From a checkpoint of a small transformer trained on Wikipedia.
Size: 11 layers, width 192, 3 heads of 64, MLP 512 SwiGLU.
Architecture: RMSNorm before and after each block, rotary positions, no biases in attention or MLP.
Each number is 200 + 40 x the weight over its row's rms, rounded and kept within 0 to 999. Layers, rows and columns count from 0. The size before them is the row's rms in percent of the matrix's.

# o: layer 6 attention output (transposed), 192x192, rms 0.0978, rows 55-63, columns 96-191
# v: layer 6 attention value, 192x192, rms 0.112, rows 56-63, columns 96-191
# q: layer 6 attention query, 192x192, rms 0.1, rows 64-91, columns 96-191
# k: layer 6 attention key, 192x192, rms 0.102, rows 64-90, columns 96-191
o55,108,265,128,158,228,193,158,265,220,124,258,234,198,180,247,175,174,191,190,191,165,177,263,140,244,236,216,164,142,285,239,179,194,222,208,244,201,189,166,143,121,170,183,197,262,215,157,285,235,113,202,180,215,132,178,179,267,206,158,263,165,241,177,168,159,147,234,222,196,234,205,216,182,218,138,214,222,161,188,181,255,168,165,211,200,246,189,190,130,227,183,193,198,189,115,130,183
v56,098,203,237,267,202,196,244,185,218,213,248,202,193,297,153,217,170,192,213,217,210,164,161,183,146,188,279,163,210,199,205,209,221,198,161,268,202,282,199,173,198,260,221,289,141,290,186,198,200,211,253,147,193,202,168,159,161,139,200,218,248,165,154,208,157,208,184,222,190,201,190,182,107,233,219,216,212,190,237,117,218,199,199,188,100,171,174,287,179,211,198,193,107,256,212,171,215
o56,099,252,157,232,171,203,224,204,145,205,116,182,194,234,132,220,198,193,200,247,226,270,177,205,257,242,217,195,215,186,263,138,154,187,187,169,189,241,206,188,151,184,243,168,211,226,190,181,181,304,149,196,163,224,206,214,157,205,182,207,247,235,122,183,235,142,235,155,158,221,179,223,211,133,220,202,212,222,148,253,189,210,235,202,275,280,200,216,161,235,235,264,206,215,99,153,213
v57,103,235,192,286,148,248,195,251,254,218,151,261,220,146,167,220,202,183,247,184,144,269,164,220,207,233,288,93,288,203,228,163,205,177,157,195,158,224,213,208,156,249,187,169,210,216,250,163,214,263,254,260,158,196,245,153,166,192,187,211,151,176,170,195,187,211,179,231,224,165,212,200,168,229,153,151,276,267,120,194,221,201,208,167,229,186,173,146,246,130,168,242,214,202,178,191,261
o57,103,153,199,145,190,88,189,205,204,163,239,219,185,191,150,223,213,235,185,230,219,134,215,173,211,231,177,260,182,234,273,206,213,135,207,263,214,202,202,204,152,180,197,188,179,181,115,187,233,174,226,227,220,205,217,231,223,250,241,215,255,209,122,181,225,244,237,186,169,222,188,160,175,181,218,239,216,238,190,195,158,209,168,170,222,214,187,186,138,114,275,156,145,190,263,201,147
v58,103,264,133,222,229,193,154,197,246,176,188,233,203,170,221,218,199,117,213,266,154,203,268,191,172,146,245,257,152,182,153,206,139,173,258,163,168,189,255,295,210,123,192,239,190,149,185,248,246,132,180,213,167,161,137,222,161,217,142,224,197,160,224,202,102,153,163,220,195,225,196,217,286,199,243,150,196,209,252,155,183,147,176,125,262,140,183,142,195,229,235,89,215,190,131,216,209
o58,102,276,247,106,202,208,109,201,219,184,160,171,167,165,308,126,144,141,167,196,74,202,216,154,173,187,215,152,159,251,184,212,202,243,218,210,208,314,161,231,241,139,206,239,207,229,220,201,243,185,175,217,226,167,300,157,155,167,203,216,219,160,194,202,182,216,207,110,168,176,226,192,208,168,189,238,220,159,201,139,198,147,189,231,147,223,280,204,211,280,134,237,176,179,278,243,185
v59,099,126,174,205,263,164,248,207,266,134,203,151,233,181,218,138,166,179,255,244,201,215,198,217,156,214,191,264,162,205,183,287,240,221,265,189,168,209,208,180,192,168,180,152,202,191,149,234,195,203,135,88,229,217,195,213,206,150,229,212,148,271,260,180,259,224,215,231,174,258,223,147,290,161,245,231,199,257,176,216,221,232,176,238,164,214,294,139,138,247,101,227,214,159,244,243,291
o59,097,168,215,238,202,213,227,123,133,205,198,202,251,235,228,200,170,174,228,163,157,153,159,186,133,188,194,108,142,142,221,195,147,188,196,305,191,311,219,167,280,220,231,195,194,189,237,211,174,224,221,217,222,205,283,271,212,227,189,212,197,151,242,228,160,181,166,247,166,217,162,216,179,189,150,222,166,239,242,107,220,196,261,192,234,138,213,171,230,198,164,250,265,234,249,236,147
v60,105,194,171,204,171,178,198,193,311,236,192,204,172,101,218,179,139,158,186,152,248,247,172,207,158,227,179,247,160,235,164,181,194,271,137,256,196,261,172,187,190,171,193,228,257,237,164,187,208,206,178,220,177,67,195,189,218,268,214,129,187,194,191,248,175,184,156,235,161,159,207,232,207,209,211,138,260,255,175,187,197,159,143,233,190,223,156,194,189,189,165,202,118,220,210,278,135
o60,100,244,226,277,260,243,180,208,232,209,241,131,210,201,313,219,218,176,201,218,206,149,250,239,198,258,248,140,194,220,230,170,187,284,170,278,238,310,232,245,204,94,207,195,171,236,163,233,179,215,209,190,125,191,259,175,255,190,218,228,187,226,191,157,203,227,212,244,154,226,234,246,196,236,182,176,195,204,211,150,287,261,263,136,167,166,165,235,251,131,199,241,204,137,200,183,181
v61,102,199,129,211,193,179,223,213,116,210,136,164,214,175,219,202,203,260,265,260,173,160,205,250,186,270,117,150,186,163,193,254,184,242,204,283,235,241,231,245,217,209,195,155,221,215,214,254,198,173,196,238,171,194,227,185,168,188,210,199,141,186,230,137,103,134,163,211,258,145,220,176,180,240,191,192,220,260,197,169,249,250,228,252,182,281,294,198,232,199,213,131,299,227,164,233,157
o61,105,136,237,226,233,258,170,138,218,202,228,166,240,129,283,184,176,165,269,157,237,209,150,214,171,200,208,217,197,198,170,167,193,75,183,216,236,160,234,164,166,281,259,153,249,209,118,183,163,219,215,209,175,170,175,155,175,167,220,155,176,162,169,249,198,225,147,254,180,225,167,251,222,186,153,164,247,272,205,213,162,201,199,153,257,182,193,245,236,219,169,165,200,179,231,179,208
v62,109,263,207,170,230,98,243,176,206,213,169,165,311,151,215,159,207,211,156,207,217,207,198,135,254,125,214,234,146,242,276,232,165,194,187,155,182,152,225,195,217,229,182,241,163,283,201,250,116,228,223,207,239,234,150,241,236,197,190,212,244,240,178,271,249,221,162,210,192,244,174,157,187,179,203,173,228,238,179,178,200,206,195,206,201,256,286,201,135,152,171,178,156,198,227,150,207
o62,110,240,211,153,175,189,239,158,95,226,95,152,158,230,263,176,181,194,202,147,217,251,230,182,153,193,194,156,192,196,198,205,142,165,171,184,169,175,193,242,164,143,206,206,165,242,226,224,147,252,126,117,161,150,245,220,218,146,202,163,212,217,139,244,102,175,239,252,242,152,199,123,245,162,203,203,147,156,204,155,227,213,218,242,138,213,197,179,215,154,200,238,176,218,178,284,154
v63,107,205,211,188,244,199,200,169,183,188,257,175,198,215,133,165,206,204,188,247,192,129,153,208,158,200,230,216,171,187,253,141,163,152,147,176,146,242,227,149,186,210,217,208,214,258,245,267,290,197,162,156,318,265,188,187,122,228,197,253,173,314,222,197,148,174,227,166,199,234,203,182,178,242,210,201,204,177,122,156,131,262,131,230,181,189,186,234,218,155,194,257,203,220,188,206,242
o63,104,156,129,237,218,240,199,211,166,108,240,248,174,223,201,180,137,198,232,109,228,197,201,213,191,176,187,156,204,178,190,147,146,243,241,98,159,168,276,160,146,193,214,205,149,155,219,188,173,251,222,133,207,209,218,201,272,213,183,145,228,168,188,177,177,131,234,236,222,238,241,211,209,163,262,199,193,144,206,223,181,203,116,201,226,164,169,227,236,222,188,164,187,185,196,175,202
q64,066,222,223,179,219,65,211,145,249,167,236,164,215,194,145,201,242,138,203,191,189,201,132,253,170,257,208,218,205,146,177,161,176,213,191,174,173,177,174,237,152,172,216,215,206,241,265,181,203,199,124,167,87,234,240,222,239,189,211,151,225,188,182,209,183,197,181,175,169,181,220,217,244,191,228,188,246,127,267,192,243,204,203,194,247,208,147,240,232,219,223,140,153,210,156,232,204
k64,074,202,235,266,185,233,200,237,128,169,215,148,262,204,192,180,121,138,208,243,150,205,196,236,257,204,120,224,179,194,265,229,166,201,167,230,183,198,214,265,197,201,159,180,181,184,123,178,213,162,234,256,275,230,158,168,214,184,189,279,213,184,179,224,126,216,202,222,199,220,183,204,105,194,214,221,226,221,257,236,118,237,270,163,189,207,182,213,201,207,263,277,220,205,241,192,166
q65,080,178,251,185,198,160,211,183,177,193,238,274,231,255,222,213,206,252,269,233,232,247,178,172,235,176,229,198,145,116,175,140,260,219,143,112,183,180,195,196,199,152,136,204,206,250,222,237,161,165,195,161,112,166,183,192,192,217,183,211,233,209,165,224,197,220,210,228,197,75,201,165,238,272,230,134,227,252,226,191,206,113,200,159,221,211,205,207,253,192,132,300,214,187,145,284,200
k65,076,200,145,169,212,113,223,217,128,191,157,143,160,217,221,198,174,211,133,159,275,160,243,247,175,143,225,247,190,181,173,201,102,187,138,156,117,142,263,127,230,203,173,226,181,223,172,171,191,228,184,164,219,249,219,253,199,196,165,109,215,178,239,130,165,224,162,208,148,238,263,232,202,207,245,211,138,306,183,157,195,198,174,231,170,206,183,218,253,207,196,214,244,154,193,214,217
q66,084,172,82,95,174,266,162,121,163,138,164,248,87,207,247,218,255,209,148,196,252,139,228,235,218,127,212,193,225,175,213,166,125,199,199,161,166,153,259,196,118,192,280,158,162,195,180,221,195,120,197,232,208,266,189,183,231,201,214,150,179,193,178,151,234,200,182,222,205,136,190,257,212,202,203,220,184,259,224,230,221,132,158,241,235,194,230,204,207,238,180,250,233,207,189,262,198
k66,078,190,273,249,257,176,190,180,260,154,204,262,146,223,260,193,116,245,217,199,233,241,249,186,192,196,250,252,173,234,173,202,263,171,152,131,232,204,234,162,277,207,148,231,200,268,208,177,158,227,164,88,187,153,233,210,275,172,179,200,163,196,234,219,193,247,263,129,177,223,234,151,223,269,192,198,92,212,165,156,167,215,163,245,144,201,228,141,187,189,172,179,208,239,210,155,235
q67,078,183,207,214,207,164,252,230,192,177,230,158,202,171,128,170,106,216,178,158,175,139,220,214,217,277,160,166,271,271,215,231,227,172,181,198,169,186,182,245,154,167,232,152,253,232,215,90,220,205,208,220,163,225,248,243,220,122,204,223,206,146,143,200,188,222,157,177,180,259,199,223,193,145,198,235,97,166,220,179,202,212,157,178,211,156,233,198,193,230,178,237,226,218,148,207,199
k67,080,209,230,240,173,211,185,156,241,189,204,213,238,170,168,268,195,106,243,240,233,247,105,194,225,218,128,195,184,132,239,169,129,262,191,225,257,265,229,268,179,170,242,173,208,197,156,224,209,152,219,235,209,199,189,153,246,216,177,249,225,222,128,323,156,206,210,223,192,187,185,212,168,163,233,192,286,155,203,230,199,236,174,162,207,247,206,220,210,233,250,179,221,218,225,160,169
q68,084,230,286,261,194,228,155,193,222,210,155,182,124,211,196,273,254,181,182,184,156,179,105,182,183,163,185,193,157,259,259,246,177,162,165,191,245,218,241,196,211,197,193,230,247,258,209,187,186,175,136,181,225,192,140,224,161,166,235,223,152,146,233,228,118,248,114,188,235,198,209,212,204,144,210,175,117,127,150,152,138,219,216,193,200,156,187,223,246,168,256,140,225,235,213,200,224
k68,074,188,180,117,166,213,218,152,235,143,221,208,254,198,206,138,167,225,179,269,290,214,239,265,242,176,165,259,204,128,175,154,119,227,170,174,175,127,184,242,211,194,235,176,188,159,202,186,187,133,193,253,174,140,253,181,248,174,189,196,228,199,176,223,213,198,231,95,179,178,216,180,170,240,242,195,279,219,257,204,229,110,165,254,248,259,197,190,234,217,183,276,212,188,240,238,204
q69,087,187,254,189,189,171,239,255,275,206,291,151,236,215,196,243,194,207,206,277,229,239,189,196,228,194,299,237,155,183,177,187,264,233,162,184,183,173,162,210,234,226,195,309,206,212,259,191,266,275,238,238,233,166,224,192,148,217,268,243,255,228,182,192,220,183,220,243,188,110,246,208,206,139,238,238,231,198,240,289,230,167,264,226,193,218,159,186,166,150,216,191,188,106,230,149,226
k69,081,233,172,133,180,159,173,271,215,255,178,222,212,174,121,208,177,207,171,204,178,202,274,147,169,235,169,206,159,182,160,204,250,190,289,262,231,236,175,164,148,140,141,177,178,234,281,182,196,180,195,163,272,221,177,210,117,258,151,154,183,218,226,188,184,123,183,224,188,196,222,192,214,210,196,252,201,200,163,217,179,218,216,172,160,224,146,215,206,241,185,144,245,220,134,202,190
q70,084,203,211,163,160,195,161,161,230,160,131,191,206,176,209,290,233,161,165,224,239,238,210,246,137,81,186,247,216,187,183,164,155,198,187,176,127,151,238,121,206,186,165,204,184,152,173,255,225,83,159,192,176,206,131,191,168,173,174,161,193,231,187,223,229,233,178,178,181,138,174,180,206,279,224,197,163,145,210,272,232,136,131,142,206,175,211,182,208,157,181,148,213,188,219,243,215
k70,083,214,119,208,250,150,224,164,196,258,212,227,157,239,276,188,242,303,153,197,200,258,200,227,237,175,222,131,238,216,191,205,221,202,153,124,253,175,234,206,123,257,245,178,139,217,172,186,223,267,217,186,238,239,197,223,274,216,182,246,230,218,198,194,182,137,196,217,221,299,256,222,167,226,217,223,152,251,186,208,215,187,200,207,217,168,203,188,266,146,180,207,210,114,210,229,203
q71,084,241,148,227,197,212,172,222,210,244,172,204,122,170,205,182,230,203,177,237,191,163,167,179,189,219,162,172,245,226,216,184,207,207,253,194,165,176,158,235,175,191,177,217,169,165,218,178,167,216,199,190,219,234,244,244,250,191,171,238,177,219,223,189,230,128,268,246,203,282,181,264,178,231,208,196,209,237,187,197,210,233,188,205,222,218,267,230,174,218,307,148,270,198,196,183,254
k71,087,234,206,227,184,219,216,188,148,254,250,178,273,164,149,217,248,232,232,146,157,272,239,207,201,237,220,188,204,173,218,207,256,181,176,226,216,231,221,248,169,239,225,73,226,164,253,112,251,212,152,256,130,152,206,103,182,241,193,179,181,218,153,287,214,205,158,145,199,157,176,178,207,133,186,245,174,54,236,232,211,251,183,126,205,164,175,216,248,177,215,189,221,182,257,181,213
q72,084,208,150,253,152,206,245,252,171,228,119,111,222,238,206,187,282,228,222,155,213,171,156,160,181,185,101,174,180,181,134,173,192,215,219,183,249,200,267,144,202,228,237,126,179,211,192,157,196,146,254,230,263,285,208,254,195,202,183,204,224,190,135,203,276,192,221,171,168,209,206,171,221,244,128,178,260,220,150,189,190,134,206,154,266,208,248,178,273,245,277,241,212,222,196,156,126
k72,100,173,220,186,202,215,191,191,115,214,269,257,242,120,233,167,225,179,180,233,206,220,214,290,250,163,279,201,222,212,257,243,129,172,229,214,173,171,163,231,205,246,210,144,138,206,185,237,197,243,248,201,251,122,183,176,153,238,220,210,181,215,175,229,249,189,201,199,134,220,174,182,171,138,180,172,194,231,180,169,268,173,181,207,250,202,186,224,168,197,151,247,235,257,223,259,307
q73,105,201,196,241,218,217,205,184,204,220,248,246,194,233,213,178,205,256,243,276,213,120,226,238,223,214,172,199,196,231,202,211,275,156,130,145,176,221,168,244,192,235,183,129,124,226,196,223,180,242,161,196,171,201,149,169,310,141,186,190,131,253,183,234,206,200,218,276,165,211,169,237,168,249,199,234,169,217,212,212,177,239,177,207,212,225,215,178,132,155,231,198,179,189,274,246,202
k73,112,213,156,212,167,173,194,195,189,206,190,234,211,177,219,190,168,232,183,202,216,250,165,191,221,126,188,185,169,265,225,208,178,269,207,136,231,146,213,259,198,201,243,105,229,202,97,199,139,160,263,275,242,173,208,197,236,154,206,154,267,148,183,285,243,292,117,192,117,186,199,164,93,257,125,182,159,131,171,216,223,188,164,158,251,199,215,163,259,170,203,221,199,211,235,226,165
q74,097,246,160,162,214,208,167,183,189,234,184,218,221,162,213,218,328,207,195,145,199,226,291,215,188,178,250,206,106,219,152,201,245,229,242,185,245,276,205,215,192,227,193,204,180,105,124,262,219,215,227,168,223,163,226,131,145,141,163,273,219,304,255,172,245,169,251,198,193,170,200,247,190,247,166,223,241,169,233,320,212,223,269,185,250,179,223,208,184,192,161,139,201,190,300,189,197
k74,110,229,220,236,159,151,206,222,159,250,161,239,289,145,268,148,174,216,170,190,116,211,251,203,178,194,264,210,208,175,268,294,165,173,222,216,216,190,158,218,158,228,279,234,136,238,211,213,195,252,227,241,296,195,196,208,135,262,224,197,139,217,145,235,270,232,138,191,217,182,161,205,228,146,217,243,182,181,175,196,217,195,159,228,138,232,204,245,191,239,178,243,162,120,234,163,203
q75,098,191,202,149,275,166,193,188,267,160,160,220,223,200,153,179,285,182,247,212,244,265,168,211,207,202,192,186,209,145,172,169,245,282,238,220,160,230,251,217,246,237,188,189,172,192,178,229,162,162,259,158,101,181,205,162,193,301,216,127,214,175,136,218,232,238,179,191,125,154,209,98,125,202,219,183,224,226,236,349,262,143,255,245,260,132,205,218,188,212,196,146,139,215,203,145,175
k75,105,210,216,208,242,168,182,264,168,215,206,239,181,177,144,204,199,244,223,192,91,267,280,217,196,210,208,135,192,237,203,210,230,168,224,260,220,247,176,203,145,234,138,228,207,207,214,195,283,234,185,208,291,206,158,219,171,214,133,226,257,225,305,154,234,149,269,170,190,236,173,233,225,107,108,283,223,199,171,170,216,162,234,204,193,242,197,194,130,180,151,208,158,162,259,187,216
q76,103,220,192,253,194,253,161,210,236,169,131,173,216,193,194,171,259,248,136,197,224,192,191,242,165,226,208,143,127,196,174,203,287,180,154,240,261,195,227,164,199,235,174,214,149,192,205,239,207,203,233,120,248,182,193,233,198,156,241,181,187,224,235,97,295,147,236,210,204,225,225,248,174,199,195,193,195,198,138,234,154,294,219,174,197,154,241,222,165,212,135,210,235,207,210,144,172
k76,091,156,244,187,199,272,184,185,157,276,197,188,190,146,249,224,215,228,226,187,207,217,156,180,262,138,183,179,271,180,177,231,198,217,225,233,203,203,113,235,202,156,233,219,162,160,222,143,195,243,198,197,228,244,224,261,165,251,186,227,201,268,186,274,265,209,206,200,233,135,188,102,218,189,192,203,189,276,260,153,185,149,161,147,163,227,178,204,248,200,163,267,263,157,190,184,255
q77,093,162,280,220,134,242,171,152,224,166,254,232,183,205,221,149,174,241,242,194,227,161,64,234,162,204,206,161,196,163,230,195,192,201,171,179,172,158,209,205,162,211,220,218,202,131,242,222,184,280,194,220,171,185,300,258,143,223,222,202,215,173,263,176,179,289,193,230,113,225,167,196,201,191,156,212,186,209,295,222,237,251,232,248,154,228,229,176,288,233,189,141,221,179,235,199,181
k77,116,173,172,182,211,191,220,104,246,103,199,273,191,244,182,171,182,123,162,248,270,169,176,187,183,171,192,307,270,247,204,169,176,215,186,142,139,156,247,120,197,175,179,197,198,170,228,203,183,158,96,179,163,274,196,269,270,166,232,183,178,184,192,216,126,168,171,255,266,205,241,173,212,244,331,179,213,266,190,262,183,223,182,175,229,173,184,223,186,239,250,206,160,231,129,213,220
q78,113,135,180,171,133,214,172,142,190,228,270,208,115,195,203,301,191,190,197,174,204,162,135,164,177,196,213,163,83,202,130,195,187,218,275,175,219,218,226,137,191,217,249,180,234,223,243,228,237,188,145,213,146,174,186,195,270,192,235,182,159,147,183,219,140,195,204,230,208,144,249,205,226,233,262,225,286,233,138,96,136,176,185,212,127,156,246,175,170,231,265,221,251,258,164,145,217
k78,106,151,208,181,228,288,140,180,178,198,232,166,199,138,191,227,211,168,210,155,196,249,206,243,211,161,196,235,336,152,138,209,238,192,248,206,236,181,193,161,189,215,214,242,188,154,241,153,240,232,184,218,218,226,282,267,162,189,211,215,146,138,177,313,251,205,178,173,248,203,234,229,194,173,289,168,136,257,177,205,163,260,198,216,158,202,159,196,313,182,187,179,234,154,159,214,254
q79,117,193,183,185,202,188,180,198,208,142,184,248,225,148,219,217,212,274,102,210,197,258,222,237,221,217,188,250,288,172,169,260,275,224,228,206,168,133,169,183,233,211,146,270,135,197,214,254,254,135,204,198,179,217,169,181,244,70,132,212,243,255,196,165,208,210,165,166,226,154,238,192,203,193,279,193,198,205,213,203,209,170,235,154,255,205,150,173,170,168,103,185,218,206,125,185,251
k79,102,213,202,214,236,253,229,180,144,203,185,199,156,194,248,252,167,273,225,191,197,182,201,231,106,263,148,156,202,163,130,230,179,166,182,271,190,207,190,223,151,199,106,182,195,223,167,192,142,135,210,200,181,212,98,241,239,214,162,188,184,218,193,196,137,216,178,144,212,228,190,156,203,172,152,225,151,156,229,153,183,194,231,155,176,198,142,232,217,182,200,203,209,296,153,185,156
q80,123,241,168,167,186,148,224,204,186,205,233,193,149,224,280,214,190,218,229,159,210,88,207,222,246,176,168,167,194,141,197,132,171,267,147,204,197,195,164,102,200,210,207,164,223,181,239,168,178,216,203,183,215,208,193,251,192,267,216,167,235,232,263,154,198,157,184,218,141,235,238,173,202,240,336,163,147,158,235,154,235,158,180,302,182,132,159,162,277,172,199,222,130,259,163,239,110
k80,128,193,202,221,236,242,141,270,155,194,164,216,204,195,210,162,184,245,163,280,236,205,240,194,156,226,204,255,172,188,237,291,187,196,274,232,187,156,153,198,190,240,183,230,107,188,175,148,292,194,210,223,217,238,189,233,232,188,188,212,196,241,179,217,253,176,277,202,199,102,190,143,283,118,206,184,266,186,220,224,146,153,146,204,157,180,207,159,188,214,110,222,190,117,230,139,183
q81,116,213,227,222,191,163,165,149,164,248,220,155,243,139,281,202,226,270,219,198,223,193,150,234,187,188,185,207,162,197,191,227,191,183,210,295,242,242,179,242,175,233,239,152,194,139,235,203,233,245,238,240,164,240,185,181,175,221,218,227,321,126,183,237,213,193,174,217,143,183,205,198,186,104,202,197,222,205,230,144,249,229,256,152,229,220,132,167,219,225,170,207,259,238,291,219,166
k81,104,174,220,244,157,196,230,208,160,269,159,189,188,164,226,204,195,147,252,277,225,265,150,168,253,193,222,182,185,245,221,145,256,253,231,213,151,179,179,235,209,302,249,164,245,249,282,99,132,258,243,214,243,256,237,246,245,259,223,136,245,157,149,176,180,185,162,184,205,242,176,198,219,169,163,184,194,187,194,199,156,191,199,221,233,215,219,176,275,158,204,199,221,172,185,224,232
q82,135,145,236,219,189,148,147,196,218,162,182,243,218,298,269,205,123,184,255,285,229,95,158,181,171,143,227,179,180,247,292,120,243,230,181,204,199,215,171,151,100,177,165,188,238,196,224,199,235,157,166,237,192,224,240,172,228,119,234,172,162,175,198,183,192,232,240,157,214,139,222,267,252,207,220,196,244,138,217,136,219,192,241,221,208,161,275,295,290,181,196,196,195,227,123,258,244
k82,110,264,212,110,198,266,238,245,270,237,109,145,232,187,221,189,205,230,280,170,159,129,239,249,180,239,119,119,221,191,195,165,181,143,216,190,225,197,214,158,167,225,177,210,214,140,193,229,190,184,176,194,183,190,196,93,107,252,190,197,148,231,201,244,251,190,185,192,99,223,177,228,86,156,189,222,186,113,193,217,266,202,225,164,196,216,218,173,184,163,222,258,238,218,293,176,147
q83,116,200,108,189,131,230,224,222,214,146,119,195,116,183,151,163,167,188,247,211,217,204,175,243,228,208,166,242,198,240,205,228,211,116,131,266,235,154,249,220,201,242,236,205,172,212,196,207,151,243,292,275,190,124,116,209,208,206,238,195,261,118,121,250,232,136,264,126,214,202,236,130,186,189,131,182,158,210,197,205,205,258,229,247,241,262,164,167,212,231,263,222,167,168,166,103,214
k83,114,151,203,197,174,215,142,211,217,168,125,116,269,258,221,256,154,184,160,234,177,292,320,257,251,195,172,177,174,203,206,191,272,213,184,216,221,270,231,183,192,105,210,220,162,173,218,245,249,191,286,190,299,205,196,218,258,204,234,194,162,116,182,197,192,252,236,172,144,181,160,156,205,188,226,181,154,205,180,230,226,227,201,214,185,229,115,163,162,176,209,168,209,176,177,214,162
q84,118,291,257,149,146,259,129,137,221,245,121,203,206,157,170,171,212,244,188,144,123,246,233,195,184,186,177,165,152,260,102,249,202,206,208,220,204,218,187,254,237,185,221,253,195,207,248,214,196,176,218,185,155,144,140,180,202,145,151,202,215,200,261,148,192,203,117,250,179,168,219,208,228,168,233,207,277,230,206,274,182,170,280,203,257,151,206,212,116,199,218,253,135,250,179,175,137
k84,120,233,125,147,239,170,314,189,150,224,178,187,178,172,256,229,178,229,212,212,226,158,209,225,182,242,220,188,185,213,232,140,190,179,198,228,149,196,197,183,178,213,191,165,206,242,192,191,272,204,183,144,199,245,262,240,229,246,221,250,190,170,216,218,179,178,163,189,185,132,225,170,210,186,271,265,121,156,271,309,221,173,178,180,215,258,139,141,188,240,216,228,285,229,251,238,214
q85,120,150,174,232,244,176,159,222,173,218,208,232,152,185,305,162,234,242,328,312,213,165,179,195,216,170,183,167,219,154,226,158,229,178,210,267,168,176,199,214,197,231,183,208,216,234,202,246,138,143,194,206,225,207,190,186,245,217,186,243,155,172,151,159,143,220,189,193,222,132,270,227,225,254,179,163,187,165,202,217,175,206,223,203,223,277,214,195,289,158,163,178,177,166,157,238,166
k85,122,225,168,168,158,204,151,174,191,209,166,249,180,199,161,270,200,158,233,218,262,233,222,212,199,94,187,198,172,192,213,149,160,179,158,109,136,208,194,119,217,269,200,159,149,233,128,235,175,202,168,164,235,243,144,228,236,189,176,201,149,244,154,234,213,258,188,217,265,193,196,223,270,201,214,258,184,288,165,154,174,185,192,210,221,190,162,232,252,211,198,244,203,192,198,221,234
q86,111,156,252,232,188,204,198,210,256,255,224,190,215,196,100,176,114,179,278,173,186,190,165,210,230,264,181,209,173,173,201,182,168,166,225,227,224,241,231,185,262,280,291,251,200,206,216,226,193,174,215,148,310,243,164,221,141,312,221,177,209,249,198,247,262,206,196,198,215,238,186,104,177,49,226,192,159,262,276,228,120,107,175,191,264,207,173,166,198,182,214,199,201,193,175,234,175
k86,110,178,175,211,221,237,187,210,170,190,121,195,159,150,176,246,244,279,227,250,180,127,192,170,188,222,158,148,173,206,179,207,185,177,201,229,308,194,141,199,239,166,221,192,221,216,220,224,127,248,207,297,174,172,211,166,202,197,199,171,177,135,214,201,254,223,204,170,158,153,155,247,150,190,150,125,217,196,238,124,114,256,215,170,210,273,205,213,210,218,251,229,183,182,218,280,162
q87,117,168,261,199,176,178,194,187,222,170,219,137,197,242,206,203,191,239,174,246,243,227,221,280,260,210,194,257,187,151,124,239,244,225,223,263,160,265,177,230,205,220,186,172,202,209,215,187,183,174,238,256,141,283,169,268,188,134,206,182,271,137,187,130,196,207,159,262,190,214,242,225,200,165,201,203,141,230,158,210,176,168,201,226,202,186,209,154,226,146,215,179,227,157,222,200,236
k87,130,219,248,200,188,160,153,186,192,137,273,226,284,223,233,213,237,218,198,235,249,176,156,206,221,181,236,224,156,183,196,162,229,194,109,228,116,258,198,190,185,166,173,236,215,209,157,180,223,202,217,181,142,116,235,247,197,161,193,139,209,210,173,217,299,157,166,221,155,237,257,214,154,155,126,173,209,188,152,176,215,160,172,177,303,197,195,143,198,269,244,214,177,208,194,212,151
q88,120,252,151,243,229,180,198,215,135,215,229,164,226,168,148,234,227,257,146,169,183,193,282,264,153,235,169,232,228,277,203,267,141,170,195,252,204,217,238,254,244,171,203,203,166,200,197,107,164,252,168,250,141,187,195,163,207,228,213,188,157,244,257,155,210,224,220,224,239,242,175,172,209,185,248,267,218,226,248,190,188,211,238,190,256,224,262,157,183,191,206,168,204,126,181,184,211
k88,111,209,164,165,249,139,137,179,196,176,179,175,256,284,255,175,208,196,213,253,169,169,184,162,180,274,206,185,245,180,225,201,206,148,224,236,233,214,188,240,280,180,205,170,205,161,185,191,189,110,220,231,154,172,203,161,251,195,199,203,234,254,161,221,230,201,187,176,194,152,247,116,203,172,261,180,153,210,229,182,213,241,118,179,258,182,222,235,152,177,204,186,134,253,158,192,218
q89,124,181,236,236,207,229,155,188,212,231,236,243,155,182,203,170,87,201,227,283,279,137,229,239,233,209,159,167,221,196,197,261,162,171,153,290,204,210,202,174,244,172,178,235,142,254,170,159,251,230,190,234,223,242,264,259,237,212,215,196,184,192,212,212,190,165,185,198,201,265,178,236,236,280,250,228,326,269,237,161,126,208,171,186,211,228,116,155,236,198,157,184,167,178,265,210,196
k89,124,173,209,183,225,208,175,104,122,225,230,242,188,278,185,157,239,197,245,268,110,281,215,130,199,206,191,168,212,233,212,231,221,234,222,260,166,163,243,174,205,217,269,177,169,274,188,134,231,148,251,197,299,252,143,187,206,192,233,220,216,213,166,217,197,221,247,122,187,165,192,198,232,202,228,166,275,190,207,179,131,213,197,260,220,258,110,177,264,231,205,144,171,217,149,249,147
q90,108,252,179,238,207,244,137,228,154,200,202,236,204,217,202,215,194,129,170,225,141,108,232,206,203,238,187,208,215,171,158,176,196,225,169,166,203,183,184,168,216,217,145,184,161,241,239,150,216,197,222,239,160,200,201,242,212,259,207,242,187,140,194,183,169,193,151,215,198,233,210,204,136,192,222,195,204,173,227,102,165,166,168,183,162,134,155,230,180,214,202,203,226,260,196,213,232
k90,107,184,206,232,228,193,169,205,250,154,198,219,214,242,267,156,125,157,213,140,230,216,165,155,145,129,209,248,185,237,164,161,190,156,208,218,254,168,187,161,175,243,140,145,244,246,172,166,202,151,268,215,185,206,232,218,156,264,185,195,205,143,202,185,212,166,170,66,220,134,162,165,169,155,160,240,193,156,183,237,97,203,192,209,151,287,171,201,165,178,191,193,178,270,189,193,147
q91,120,304,218,179,128,224,249,146,185,190,269,170,221,205,272,196,192,156,216,236,240,181,192,230,247,189,288,177,120,95,207,225,151,152,65,177,203,194,192,182,151,223,268,147,175,266,161,196,188,210,167,197,223,176,151,203,244,187,184,203,183,250,190,192,268,228,196,210,184,262,106,126,185,173,252,176,206,169,238,135,161,167,175,203,156,100,170,252,219,196,185,199,183,257,179,237,123